{"hidden_size": 64, "hidden_act": "tanh_gelu", "norm": "layernorm", "positions": "learned", "bias": "all"}
Each number is 500 + 50 x the weight over the matrix's rms, rounded and kept within 0 to 999. Layers, rows and columns count from 0. Numbers have three digits each.

# layer 3 MLP up, 256x64, rms 0.282, rows 0-213, columns 0-63
452417534420473485507457522553452523571545470422521649490495496451536461434522566460480515545471422548529470502632442473521565432468516472540438495502511423422441513506526486445478488536446555
495515580486572515516505529433499516583480555468545444502499562448468484533544390538529502515555476537447550553450497471425480528477511521575530545540537532514489576455500510458458516514483543
502593449422560464500444598371580509490521575471502676511468497503521519579456481470530503463487484495503443480495536555383516414545456444643506457508569467540541546479530417497456451464552444
490519569483393560428502518569486475531536514450514498501515475547478562507530471486540505541416510424499499506596528418566527414525554510470619481472520473507555455466428519514507383493541473
532508476402510473518475538514496490511532527499543476514570489481449534521493501515486483557416483506515486430464524528529475530540456415547475444409509543400495530555610473488524519485548529
497581521447559512582559478683571430557556486450547438475423540520456498492479637492459484528498502502450486399607472512427555519477630432414511447530455501519472524543402585558478451587531526
496548490483503590457501433467504526500529441419531497510489459519474427465525447514404549448535452549390503506442532427445413558528550509546555458482476539506526461438370525587494453533490397
575526437491537499525461395598479517550516521414540474481486463574468485503478499476477390462465547512533465495513547486514451537462480552544573504501477550553614518455464457463459408482552501
503496522549506520495392544465457495521472531493469479563447492440452527459578475460540462566488513568455583528468488540468555546601531515573455459479515562484453547503459522596469428548527446
511438441542501519477496563495482511462486577494436630475464426466414442498504505434475548497522505472436503480478492435447534418517354552537459428419442585426464500392471581426485511493502529
509491491470460513495447540592550551557452473476448528490400449513502463482458591491525436498564492570486476410432473562469529440504478506559477419547541540561652468416437531494412508505557426
487494495418520431409428456442530470516515571450502386438475595559579592411458520500509468574444506563370419457519407510559608496601478477542394448500460614416506495490578509458406476451495504
486576513513538478506394472540563592471467402452501521498443471486449551539475524472489439428467473585509430549484482549517481564536505466515600502401467558482513507553362517620461476502581472
507504450424569507505423450607485470572560491421440475515583522421451516464497570405587523566465551502465471526542358474450520611433506462365485455429530560533475486568413521521449455535483530
554556517512532532518518519516541518517509501524529504509563545518523529520489536525494521504509498515493545549533528531545521478500519530523538541532499525508532584512555552523523517533486543
486486470466457537512512508561466537467467479519499580500490510511467492506509507444422508530617516597472551461507477471507469531461434547544550497403476442548522512452519546546494489458478436
580465537494493550508489530550507620504555518574426545522420541521417492499453524553467507447610532532397487512591484492486472542473494563503575532397463510522489588530524507531607569514483463
514454410437540411369421561510498505530452543555424502491521547538484535537481523518513470551492365482472540617332441502483473499516505570543480497401559395540487561557479469455523584415474482
441493398449527500549497586527532512524443491463514461475496382460512491487530523529489475507548506549361456430546459502556483523506462509534593503471491515434576440489448500474498478526604527
432423437504508438473521558469484417517412491528542489399506434518443563468538403561450483578475490506491413420466576454483449468543460487493464504456505487450508555436496453492496525486473466
613506452461434520464389461419529484490668592520532511472502478432506514538572585555491536485411563467528482496503431560408494517482470407526431489451656473544429415463584542538414553452597408
473469485574426532475442492590488441499419485550520502420430477558483547541521505506409470402421434468458472419478485563404566533518448529545492525423472491418475463439531455491502545491648556
492497436412490430616600615510481540576520563594573419519492510480373595552514496373553641417453565500503449470535504584524550491508427543446506454424530592550455449453494490550507447569528465
460464495557556427406462553487554567504460521450489493485408428476509530516550480512393514604414442527505490504502503551463501447600535427492504440517519541517467539405475484399526486423586447
456470563621450504521464505493442513398452517535493567488496531441480424462561572556487494477481426549479542515497579407583427522552413482483383405475519533479478593502492514485390560448527525
418508476498542519523517530559538494496432519483524552483512449385480521531405366459513536444553460432462484424484564573430456466477491504534552448440452538505453494533494531500533492452571517
470459474461558417504587452548459519462479579458537553467546436447453525512490558501549609524618474529541544533484550495488505437524440528520521480485482523544588576489541521475492590437556622
421479455437411543550373545514447521469525488591506525503393468496514486518425409404532542477539527489416471481500502452500461470513482471499535444485494438409477469470476503516453548457482473
457450469504446449481500570433497576558467496412494571576409582540523532528506511456416515521534439509419487522475404584444497405533561526602398541518444461460525535516433610513476540471497486
589466553497487489460505370470548534472567555493496491518438483433447497405461505457556567539500508439446489573543473515506518475517459446484519549596526445570531515474528429429428612495529479
566408417428524443534528540474579493394453543517463459461492489539489457471483380513524513534446491456501536457541507462462529350463446547508537527490481486546567505517507460428498584397382538
455538499476571517396392570496534588626488476376616516471471478519373562550539446514480544441478469464528425400411485522467547452503577447529500515524509544568519647491473486443468413514634361
548524425354460504468464456485547485438571554493510504497514390445454484390562419505513483462552515476495600579475490492493457519474558582434457601564507447509492454532493535531436530470473504
505507439571412525550516544561501446591400554527458441526442507572402486591638398490514364556455466458498436452508434524516420522489507501529590599436586431596511535513495436402487444468552573
498504403509477509490457434561461489497498498473486536415480501542469468539442444521448442481433439484601529554479462420505479457477518445512521557556462508523502464526412431492413512564479558
397486490537381570438466497541519438468357544518485485511499567490574534536473472499516436467463476505514509522461443492461475526504483507550514557470530436482505455449495510550427524515544559
551468516489418499511473556503535535494532550382510525480507462480532642484485466453495586513487536542431463514456427508487463468494477537544510421523622543520495396498435503487490462517594439
411472430473534504571496513485495527492513430562495443454535576504517646521499469511523506472443413593515487508426473504576404454537468464592486527492527437565460502527504539544479577472548432
391439458502544535443526503538445546535519635517463516604592506473468508521597501433488553511427471436470452483506483518509501460485463466537420382541547519476423578490388555482420432470497460
541535523501464463565492484462535533525604542450502491503557493544466479468455499456444504539528450421520511468497509485465440497519552445517480596514558517536515503532505528479445498481484531
346506580483450484401497638575551487525404513536487456492504553476426571487442383388587598488464472558479572536477440505510524519576441527477498369476449449551396493448562475543515486511489490
573593439393566543508485493557460450540537425535499462558507516359459393438481470444494449470444450423509583514515506552500490525473551513485402525561507535471495492523427471529417434471610424
472541506466562510413483507489419480588458484501612507485531406464441479438507479521568546524529543526539448504532498420473398552541466491536497551480513526509497607409504458504488535474501446
506525405454462453623530454597531476523492455482467582573513521575485528453535465507508540513526492483466535550616442553508466417516389471524487504511488385524438517503459479524480521446523531
415412467655482518407425562389504427455427564360585573515455515492426556585548414520532488505551458566490403510403433542527475424447523483640525548555514489507526518554546474520477510452498549
491519506468493483578518587533509475512531539453506545629539584511418502621484517439554572496386565438636491505475486518486557566533450634473517480514530543536493516474566582517484479532491514
493574497520442498505462504510526525470543459510439500506511493487593513511444516520499518534500453579502457537476520514493515475535560455532538506432512482459487528468531498500569497519497529
453544486449496462508504504451378514426490622465462508542468481438537481476475497532371438489472398493498536511456413426520480511494535615483468542518495595531571528462427573452522575330410535
431361430502475484508529545451533497530396524531536538480464452502496522579565542464521642531410543463512572449482371473501574422477366503458521425397490528487537477499578526448449552505489533
340384410518506477444558503502409576498579528517555499489547448451396402438462464479535461480504517521530542363504526542527550617438503479502482515566428500617527573522510481467458465492493514
473582536564508482514566463544526516530539509530499490516521488505523522529455551527518487513500574518506540559528567493542519495495524515523477520486561536569515511570539534494517533490485542
597574494445528395509453564528482499555525475508445553525521548460510543506502513497572467530441504471447565565500467535526507553608479480467538523476506521555617557532570468479521513451472486
535498440560473489506498437586625527546468490529478459485500481486404372500460437501479479492617480590552495539481449490497377516538580461428565413454556530470446506523446560559445615419481525
575517409498441509619417565443490495409604485411405508553437516468540453542449519477586465533474419449508468476465426501556505495494498547574375479475558486597504526530518465503645530489385501
497409548498432449526523506526534426521397469465575460509414458496487604442527515421507555517478420523490498580543428506525530470479517487500484557541552501534496412484425480434546565476476504
550398453527515424443558518516433446536472435559541462484504538419428509514502484566544473547429452469511452418479490479527469522530499460544540447475521425503565529525540534474452458508483432
358537549580478585424503362498570564507519563487585476494455555593385468512400481546571567541558628583471556438551404552505505505459351482494435524628446420519538609534475579544456542579529542
466383524514378588552573477439472470461621536485504484522513444505545515525517410472499562509384451513492481495471478465464566510539455537571524436497594503432448476526562614470511512464661500
501538507442527504468567502487430491474540522578438501443519427494429441391506473502517506503514415533480515460429482466433395492492601558479492417569543622555645478453440551479459531449509512
443549469422514492565387447488453537486456519453526538509581557543457527459477419467482468553486556471525558450586531556405537588531570489558456477558472523584524552433463473477448497512457477
487549496380497497577515483574543624500526537490454502481515474516506447480501471442551567488481453475563558491553447542440518432491452452487494487494494545479386552463550473396470524497494592
559530510586535417474415493579575432449374475480557490507473445484418473542529476576493437438539445483543449464494448536488545414513567430501537551525579438433442477572528507613481528526536510
466410482522494597560532557487455534541420510463522549529534396481484587549504471555601492471475437568517477455492545439505490538478450535569547565462549463600500531529502507470443570504585491
509500559519548504543530591506552518556614535461522521541533552441500569510412554505532541547540529445522440548507468594490545544536519495497472509468538623523616647526622497537525637489541551
420591496416457478463437416457434544381520480479456472502506487451461512477519482478548510461495456580502448449432510541469460565583536539577510426471522494390596521457447492466445519491518584
479468528492515509472425534505531492490451477470541514542534484526434475490528442476497521504543499530538517528516565523444489511463462501592530544479458516459552555480477522487511493479502482
538489514483507486430439522573563532539518464504471410523558568526509548489461411473567397509395521558495491479564531430421508461511370499479504495432420515491456491487518486561490433480547480
519419490461519447430486503540484526438465485448387559507519515442532458481445523484521538420466438507425449493498404517555572445605559534541552523502518533366584493489548511513500567446510533
396384477555528486500483408561542483567499459541464505487500450498443351489530527483466500501459411482486595506477545543492506512485432452490441449457458567513408506536491526500485488493488482
506558484466535512471457467505520470476511513508454493521500569454492503465474535601562568487495485466447488476503529556434389539489463529479408452440551469477425491465469602587489505586483457
472436503492399482436492526527491473546483538465566548499411421475486564505525434384565484486540397449524540484361491574541507426573424437546449417428538522442471545446585583492473610498417510
603478475573421478507477418449417368472467474506492494489453496445526493489547441507548540551430454487451484510457382426484483489506527553462433484489532434463359444479560474509401533473508478
477577494475514526516536473497439517483495525507542422500474543548465528459468486486435489480535415590437513465532532551513550448556491533500479546464462547500501528537469471503522430512468473
535459488451553502573484437508553509422450468465486536456461366563426499515447451474480479430525572522494537426503532540489573463526552465436473515447498505525489596575487460472327538465483559
461422494417489474519490428493536558506557522510494488443514467494439435404505456516563530550549588566498500446504568520471458571425471532570516539458582529580540469526465573608537564549541434
448540508484450470502484454451468506501492591529457462486528490483588437435467500587577498488398444553547554493497426492537529376488485522443538526539581553495509431417497476517508568609503540
512403416566529504530467527462528429520468513545495523533523448533506491540451404433451475523440512560438453437483473475432536493470501504558449481489439469468476540455546459475433503459516451
486571494496402436549398503540538542409525409560494557486504566455573431556495504439483604540438424460563478451482465528522534491548379410513428446394540466498490518466491402496481600494558566
482529516501413539492474573540471473462553477475518555614587482512476512521499465444499532497466583480606488450507578518500477525474479616524551527504449507506509487446449487518491400594562474
588479463473523543593429496557521549485451481547452517569467477357471505501475533493505498458497458511435405497485436500582480488401495478399450534441571493507488463521510379487470486580512523
463423490458437578555475492518484588475530531539433480455506534478458512487490466446447461477407476520476563497480517534457518538432481481480449475534446505368514556432564537467500471508551445
529547550529569432454552493509491541456541464507545527540490368480469526431465496548488487472456479562443436487525553429556371515580557573465529497478485497379471549498390513632476500589506562
468489515458471451481558524574386449563492473522457547570533447481485529495450548466516441626478532501563468540499492502480386406542576522551457440437534486527441509492464443541497499507507546
567469389507514530529414532411440435536538561414467510476527559527510467441504531533516380411526517477503490600556394439476467449492584554486469518503637514523482456523495525504488538500476524
502573472560460595539533432528510568561555558506564472395411432526439450636511573524439526438487478432453438452501573546481489541496479573480528472520465481518546522437412552528477517512510398
485445434524487509538461484492481478445494552448492570527542529517457478458574470449591488433492454526435542380574516428529532511496428457613400457499526493495401440563539551575466477524531515
482552553533437552469469434503500487507629544517536493495483460541551530624457528472497394541535529528531412454511509524449475504504549598549525511518520454574464510481483467526487527560494529
525513445501511579491455422558448542475534500501459463499553507506546456493512467487449453492544594481488515459510436551536405495494358433457525528409547553546456532448554563538357480455483421
432454452439494406553525424465473524403514572550464481493506493520472477541573437521424510481490526515431498508478400433598385479476446493580455446550542494532498478474484561477480543514441521
410517503466519525543539592528588477609483535602574519511489470506453475463466471504555553570465474386474506477479508507424580575597418471486474483474521471604404519519478494478430417510470561
509428456469459549416467494586522476584484418536579443530312457502449322487523453516473505522566464485546468440443525533504478445427523566568560418458515501530506525482490516442468458526514388
463501476526582519508526507501566518508467567453499458545547505444500538460413498501462567562474602525497477466426485499440485513479497484454484495473497493484528641470533481525431553484565522
588490515473392520501387452507540429496531438507552549568515565390573482415441501455600493529451515595417560513397341481427505515490580463543474515494564510517521460466338518494518474542542444
452505470486465496491404563372555520490577531456420513477426484533527472512466465492447547555400534518449517463428413479547553509531491518454455428584559579466469450436487409559449464530508421
467525542522462526335528374552502469535579496530440515482586623437489458486503529498459591562511382451524532383487394512473463472562608333496545468506549547567583539535518485512488442411527471
374497532573486451477498416484476488407436563540580510480515483447522534563535440485499492472365417543453432437409493462455526603572481466480518494517570452482496486531557455544502504542559575
508589477554499493541524524533524515474561484514506527499527536505520524511508558507546533499511532470501521529522529497512564514469505531549518566534547582513535502523562533518504493519474529
520505599488542439459504567634550493524455448568522495549579488433473470500507504502502510526462474408551497550491520486469440410593441489419453437507525479470496510471536525534503463462512543
395468502447504433485483469598472469449505524547465501489459461512440410412538486477450468557472411466556563572451499550444458464560560504467437437639471450577471557479580382503486448459419538
571465475467530491528480434486453568511435519544589570525540508484467490485446504481516474379549467436471527535540504510443468504485526596510531525457520458515501478511518482540432516518468531
501584521525480525472477586526493461561449472467564407531516553522480466473570470509461510509464427504365433413533507494511424463585534490476438409546506427408445435547518540527484412583465381
389447426492493563586462481491541610479485493526559501487472499522527469477476567506505473525519485555510459528578508539680572499462428500433537493473518533524589536460506505459516548503565510
507479512466430527471499515413524525504534481378519522534392482514440524559459495580457493336547504461480499498440436461459469507418517483597589528500558494536579414460433519552532559515468515
481434427604441444600447483502535530456535542546457597515509478478493448542560587490564479454495487535442437490581511481575427496532410464511524424447472525561506517505518531464503495616422472
476486481424431546546470543555447581473588583545494527581473531487508471337530510421514579568484503449453532503522529500484492440469438459459502446444472468460509557473558503437471554522546565
449449551453397439487535453477463395492584473513458425504473441365555450464482521610515391491547453506470453496474522567449390479497560421462452493458616435472482474521538420537450515470499642
456534404509406505471494504543490480511506539498542479515470465473517451478505455481413444473427516470508481554519518489448560532517491465458491505504490492493460514486422505488515466453477487
523502488529468489636561471505523424465471578517603501494343474460504511539550509575464478556453522477390537504524446526517494441520532498434560530588601370605556497497463514415497448491558547
586493482440417372503466497557453500469507575560480460501443549512462437498439405511522487548532494556560533488476477455509579418498600468522510515530421510526571536418549489468487487377448565
400513610498397493493457491487538441538406479491557471470365465520510486570462474640455482429522586574459598494501436472533487538486465526471502580492551438523520466499523474522558578554536545
480481473511469481509454502512523490585575443464622540445401496592532477479494525613518494473576509580492596551519431606513538479445427474601489513522511449505517576498473499615503641512551502
524489498470498509463452491549560555551578541585419471511628527514563546524446501531436495526504478431515489544500518517452459511570534531505486442404530498528464527511481535578502387488532476
424480532523424586485482438471545487533445505436476513482449508479474531552567445537500480528394445521443523550513512549470478521505459430578570442547492549349511511497463466514477463607505418
539529475492538455458407512500551388615580503510509613568539396526513475522570577486428499491501439483443518506508450546501441444487569410515543505494572455483530492518435433531500516576482446
461491463435509499411571435522458454476556562547393528393517572382453494562500561497524407483396426448468398538511534613541498550474456393484421455429539578530444486398577480499403427451614493
430545502506453493488404591480420494489507536461540549361403586509567522507478462480449570483446518567465527486583548479489590479540482491482435472517455469446531516384461505461519530528504459
478477466594458593495464559479555500402499453488537504600557553582463550505490473462470540517468468519529510392553483526528504523497446474499405460483471491510399434516506514575431540558508552
490470451525501504460445479563486496430429530489612510517554505549358458518420535546505503559455573504469590517530532467511474516576504534461527395530456434539462533559545435504504464514537429
554538452475513499514503484552531508519490553507499532559523530527569498564430479526376467523453484572439620481469485467470481542542501542484666497429467526431558510519477489512504507487485501
527480432498475490480461554541498508478483550563498424601545595473536611507490498602456511420522427512451512572453342477487413518530365465380422501483615457502479428496545655518482529529489520
456547519418542580345522481488448475509574524543551509531589524506462467483458452570449485428432381413480565604523498474539475510612492396491517519548567452474479526491551500507545407449525448
419508524467514618506414565403477434473524459458491573555491469475517462564491530480526407453497517506458508506581487500429432532434543510462493526446503508484529513503546462492541464510474565
543506446386457494541613567556522336500529599509500543513487513403490491479477518427545480457466414460552508530480535531542542490468438493479451537397571498367445484492612512443438513495545683
542505549531507542514503536516525519534525540527584499531536521546503501539487531493526499515535552590511521483558522568518512504505526548536578540545552521548532533538504569559512523548566558
501526483496486504479552471505476497518505449483489457481502485444506450457419513565484483445548482467561460497566516515419498510477507489474488460532503577450491565520496458507430510454475523
445450527534414464495515549499513508472416466558525476476476501635515527471489506531462481548505495532441467443536505448528486466614458533514498498418411508469519566513589472447595525441470521
456459469539479411481560532454419461489548558449528561479475453556502446490434548472479564435441546557486512561507453388501443471479518529521498446478492459563513533548482368444520523496511600
571531468424487467489518523585440383359489373456498495487436498557451495455504471473541458547513468457531451468470443461478481516548536509545586477445533468471463486459532520546483496518552554
486544402491459443420396519484526475452570571512446467416524591481449524485560532491555514524546535566467498517544430519463414520493431535536456437486447530445451475421472545510460465574517505
516408528475570543387472463500525441519582497504491492590517445555450491470643492474464447524543430457520561491436438505413461482427551496546424498509651515547476609578437498456489489393492539
526480534480470444472479478573515523467504513484506566439504446530455584492503499547484515496519403506492497444490564502406436542547473550536496468442573622499422397496456490543535478521530591
542474590547469491463534473608454484564530497523498431603464608472576435479502491491528525550570308587467503510523440425485508563493510490593505404512598553537454561590479552538515542453533457
501457462423508532428546469572474480505545557585484494522375538518511508551464560616529430472470573547461567522512510514525457517522535473499524583474510497565554530596578504516510607448480537
467407474494450560514543463653555409548464536526502573592426406495468506487560497484372478521533463488526457418362450441459465490445534623499482526516630457599549450524444549468504480549556569
511453529493474460614495499551372596548474468489539516527462512500438474514480506370464548575491566575530479449502471482507463532450543589500486509487484470494506491430494521551426505468439508
451391499605462591493423494433487475460405492466452499538441487599495485511471443548462478555450370547401477591523430516488521471477503517553454454470503401494446508484411486467505495444397519
527514517452440591469420525528511524452468434444567467537487432537430508545505472524485471505470538562491459376501459425457548525487587563474540515464515467433475358540428526601484498497554531
528509545516586486485471537516461540599470537454508529516515417506477479413474533505414515467442480510535486482488578468432443438471498436457438464463470559489572574461485497490481514438466437
499586530529418467509470544533431461436523582503458557524418571494551522616498493482437520521513509558505444469546500525490466493520482432508502505477517488510477526498578481543497466473555508
505531449573501543486501497507529531519536495507523556532503509507411531530561419503503552461592494536458523515461512519471495467487507534575478509532529535515502518592468542543533470498570443
459481497484498467486464466543438514515450510526562552447442436569446576471503548373384576530535551510492512477507536460540444506483572613486448476411441510586498537515439443491529526502491448
501502568468539430513526532564477488572391505484553491420577494439476537493481479533477532513423508524488511479548546494529459412499466525452491475457438528511528495462508442549498449535408449
521524547462457551483536449488454520535432498444543440467412468511500545556493449550486411510391474518560479556541520491501474439507612505486529502468493500461482471477487500528448545474473523
540616517454477464510509630436531474447645598502497477572521477484516504479435448437478507490462403476629496564430473513540418532463469474542513463396651432526418542516550449437519474505510621
422468533481542631498540590516534498623539484497451434480585487411458415532471458466512467456458464491528475550507487460430495520485513505534448452447542469577418510566471616524529465512497410
468516559474494485521469362544496628473496459500494445580494552510507594531522475476508517499515507591491490438522517494581436542538425597569486503451517474630482496459413634405426535483574493
454555539451455658549450554534476518469541485621525508454609504397389391449574517520570483479501529500473531518554536442479404600557568495394559516456515521559530460523547560489455522464603532
565472472462506500573484572513506456442598540512455574574487512419520474486451504429405414480531470462513525539512446492473495592428459534537476467477480551505441568525571474569510477512410457
499501430525496514478498521557481508466535497508480518481551473476515546473548532450507545552517475480544537498500516477480503476499517528493523523592538586523506524513491446479495497501516539
499522570516458496530509486488504441442497432486403475496530567444572488452404512538462490538458491530463479500562466554462533465514496400438505450409465471489466531423518415544515491452444482
365496462447459468518539478519515553460523464472515534491477464509443445347446470499446448506539486522494420414463532591383396439565457415517429462422470462572483574494482514446550529396451545
432502573435512464570526464542510495493424450567519478522530446484438480480513430447532596536545559523479551435535539471492480568569593561446512537403538532525411520521481529584568486525537531
544463513434469522530463434569500547485509454511465507490507455481472510478401493526408430492509520435476377482553554525468507471488557483439476522326424467548491505450478476507570415536437513
436465456420525500430496683519527454485500537557494432452545492438532448495611504538584554481408503459448501460480492446539499511495436488496520428467526575525514452499553440430423520465564542
511578485410392519532509505443482577490580529532506444546481439614510470554478496482520564538516541532480480515500509515555497438579471491444444497482509472465525576435597550539560515591530389
420463568520543511513468553495480524460468498389419574499402493480539571569553514485436471424403382543460519513421515505464481481433431595550498407479528426525477530451517459544478467431506499
454417522530457468575533455494445493488482551481580460436418503483387468526461474489531442519524511497496391500548545601538569533441532484448473555472536504538506501574521534573524479495453548
442449583524417517491527468506519486496623534422562514553374532496597419531471483566543536540492498591465600556505555476449528533450426565535498528596517487515546509579492593560488607470469549
541453434451442505501443444519549454457369424474501490577385444491465535518514453435534427506535476490531586511436420426437512525492459632506562564547543370468498473457506471538440550506565460
525460468486557505503452532500497585498505515577518508562426465470415495482515630450593492544535498492447497460494456493498536480530449575523456455451517547489481532530516576499535515511564481
546488515514512478385439567524505495451474536502506499452416504371506489476547492425601597493418439468468547493431521365540489477490500561473453499514512487471503507368441460460474476456536532
455465489458446528625569524488530484420516559419520540555528435416533438489542565497427467505519486506473490571502468456508474533452474487501519492560501543471556590513461509544441457522428477
546493434506497473396502392552505486482454540461431574468512406532406500569573428404410484477517416485490449595533538478415514534610503506520465439392465496468495645448477466570522513329452439
479477548600489522494497499469525466511499500425526455470444577489493493476481558459474547440446490600442542399540463362530476500574477365455612481492520508413507573470485445461504500542473441
548448412488558511543554429595406488534536464474502485516482483459521514499367547455491570533434553466473596490559481507562541508546443474487413508534468542459534513439508489508478537398545524
495492503565450527511454497470488449546494463426519497468451598544521474545428496534496462477555534562427496464494483537494505536529546513579556535455485554553534510597434473469500529594514480
496488484550504510443474513484530472492521518487587439629569435537501475593483439529515485471395451584485401369501541457489516581550506414515542435438574557638507422567475530566525501489477396
521474449475565434462456496532485430493556544627464477460448425409431518453508449543489468480493409464426448441491499480505496473553536477412512539436550506540490490624449479448472472582509562
374497474403522569490467585576577441551421521507541550509384436473421573483523539553452522419420492499527542481429531506452543430516530480588537422524508517547545468523426530474479562418652427
516447476554471566517499448534585548458499499501495601548496473455516558516533475529480466429495432494523482549506532514484549466528493563535537542490467544527550528497472518558477501537470557
439411622450472470517508532504513476467456476571485506440506454524459452477499522475482539423515500481461600520464495313510507451537491534470550464436460531439463573482595570574512540524534441
513607484538501512454412513524463504481526518438556633555524466491527605611519547429433463620448492483518476388510425492481503485502539520469459492565480482491454491512507471556457527530540452
490513450418338525506540463482490586455444487534514495557501524453561491477440416508546569538498495507495533430504482485466502515495520490412477417420516509466469540459526477524483527508557451
473671491376545536495477453487526485534491600506482487445597475528432460497577369462543481504557528515529487400515507549411435459464469575541485458454565582555507507492395526513396452504428523
487439507407487587482562536425541500503550572474573479484454453486494512560556541524583479479488486537534545450498465492439566492379523471452467566500584512564505522548572540557446506515485524
482496436445357436520473524527529441470432476472516405426469562541516534580521475513597477539517506345485447460559448502586482493554413521453510475457506523497499415365588548526468488518445521
504522494443494519463442525564557538556560484556565452501568515538499550487495512413486504605582573516506485491491453562488641508613412526485415480378485500481530605598509571523447538575570540
532550540510497499472529648505453500505539573456548529516554570484477545456474489480494497519406437498539423599508589500476476556547513503507541477444497572453538632511522516489495538504483537
569367508447579497477545502534502490457495540526529511470448533522439479474476510550508503395493494436507488549509549520465443489404510570515457560584622438572516497445475569347438523506477536
527449469549504445431464573412579506487402498523552545474468518478482614596486435554429439486388477611438426472507512557504556506539442610440514533463478453420543424395494538499419564533521460
497477544498454420529530478519474511535502483518459453518600450470443468499453506526534588536538507493494501452475451487422490563480465536455450533540510517520526539464550523467508552488502472
441380447547491522452537508551387512496435491418493514558494531515543494653404475472427521490518460559400419461472557442444476546516466516445562498453521507530567510544584461565562485494557405
522554541534484480477483515473466507509570483442531484536511454448436506532571467456481498510509524608530444479448477497452521537526515598540555451443436518506559595437465533564502488481476466
625453457465518458370341488498528490561507471402451509548563527383526477462462524578513534488515500477392501544521340419438486480410432432510443417495568537524566395519403466560412533457562406
529462556477518518464572484544534525466502442555557474422496511517434473593433559473601532479529479547468517538507482535526564525538537539487478508480483522592434566467518467453531562533474501
484570503519447521508498440467480511508436467508522568430392567477531458483475536512455468515486508555466499495618498419564545454555520467427553521476486520543630441458404483538400500508599510
499400469435421642474537420425376502471607517544645492574540506466453478539493417485453393638579431474458496510529517499528490561540508524510565533497551557451455504494597518519494518477536477
493546485515479539458489553462421430499509575500470457569597478461493493526475482542528508521497481528432460537464551527543432560556548528479543515457509540501622486468471572494460440500552492
515538548433519474565541502542573528480461537477475457508482541485361530577454493453455488460524568494478502473521443607566547504520516450463541472436543494552364529472584510475488552475499462
437455478515500510355450486452514480496452586478511450495483509490446470467460497526481489507472522662516495516538601489515521439528569507484439458496474542501511509552481429484557471505466415
476541479467497537473492464499511496479505445498495494438527482477510475508576469488500516507475503411501476500609560435476480436445510474446447472516492547483497521545473513478461479500440502
541473445508428493566477440488494478457481426524514498483463469487507478568566472601599466503488485437474421449484452523479392494426538529541437499485497479507554493461543526556473572509532570
530587519546568528519448515511434492575539561503518524465568497528443435522431472486516544522534515416477449478522500542469425546513487546586555447478632395525482483440446559517480515589469491
489441500515480458409486479437470513440529451455595568503441510491384491480515557401480534485529561485476479527537603410535478407623477390507525550578414505459676587400457477566446463511554397
481457574459453478540471489403531568430557427535485466514451461480479490523476508547441401494507525510609505545608466491451450585527463536613605438398542482537467533480590487501463551415551533
444427470468458453569474557465516518464436437556566523477469432532423556542456447466486491437546541560556478466539512523563435442445568529545426405424537506539564515603490486467606527507517509
428429579519493487405399476551523459599481502478484491558528382453453548495539491479481476516457505506411487438503484395454455602550514461543534496530503531549488407548424491464401369486585473
466525426403470580544546476617541533541467516520551508610579486448440465532528442482598529426462478466394475501530502509489453606552492514500512439586562503488503396504411551483472481558596513
409477431515381532458557568588462504622484589535517506523469464550460509493492443419462516556474551543505536412446429530473424500500566525473580533462497508486444475387544505451588502510571520
522483485510467578539523513536480419565442371548505546580452512379444364528584463471530407470585447490552579506558439527480509477521552493478506499446599501479492623592484476477470531410544510
509432498501440516572495581528342483420473550451519381529450469450555482539622538586538459481459497486493514528456474442462442441493475562458607531508597492528541490493612533520517595434517491
477640516379526472607504521573550457570502559562493513498550497514466504541540521469476515585542523406503502493657482606525478415502541456410506554460523481563515457531538595573478513546508554
550511536515472489420462444473478532568453533479453453458454574383499490543456494506509559496463527502531626446603492488456529642504462481512465584407576503501501466553514435533436579411566528
570548526499509518390491477446436536550518526387531423476468510484492546438513400489519517527534491484465532471412443459528454497605565604608504463505559467528593566531495569531510475464470428
524500477460428530427495458484474510437568482458485536513466472478522563496450543510541405469447535543533430472575536565460418538505583513488491435510578466429506421431556471594441535605564509
418562517521507495441500464455497421509470555423490462620428513459484406470469529535484471451509512479516543531497488498442440423504523587479530484539478430533524515511449533425475534481489544
495473467385521523414458465511526530495565439549513480551514521518365532513444517490451567442580556441512530520514428524498471460532521484396438462539545357542534498505535539500484545492472443
509460486469466466507397482527484509489515454377521538511459558371557367552472483548550460421539566576377530440466453539414561526437503553581631567439472476423548456488408541500430548505542582
501459440474502506497469427468552552545597573462473450508464520446488399471469539516466460416475495511481548478489530565511564391545580470422561574503531466590544507514498476468497486425454449
529528513343448560455481491533469494438567477501560496552578481484464594505511410557566424496542486514582494550527517509573415518528510484497520416452570581443494514542574583545522438579497499
502509480389540392509482499525490444461398618566480570491500419495435548522544494539488423478485523537470571483493514464457465457386565527406527526467520464443495513501469488566443533463449534
396516527358603454488482410510466489570506505667517458468478468529428521475533513586450553489565486480476516606578569499437357385611651516374451464531599418485461529459424562508449481451487536
534450448560558598481487458468504459532571525516552566419474432452432530521541576494453432459419524448513431554476487485396483506541479525539490535496584482564557518544420527504547475406510405
568537524459469541536517460559485627522499496510573488527554549500435505453490465495479468516540575535474495472483439511528492506620461523496492568536549431507452500461530544540462504548457456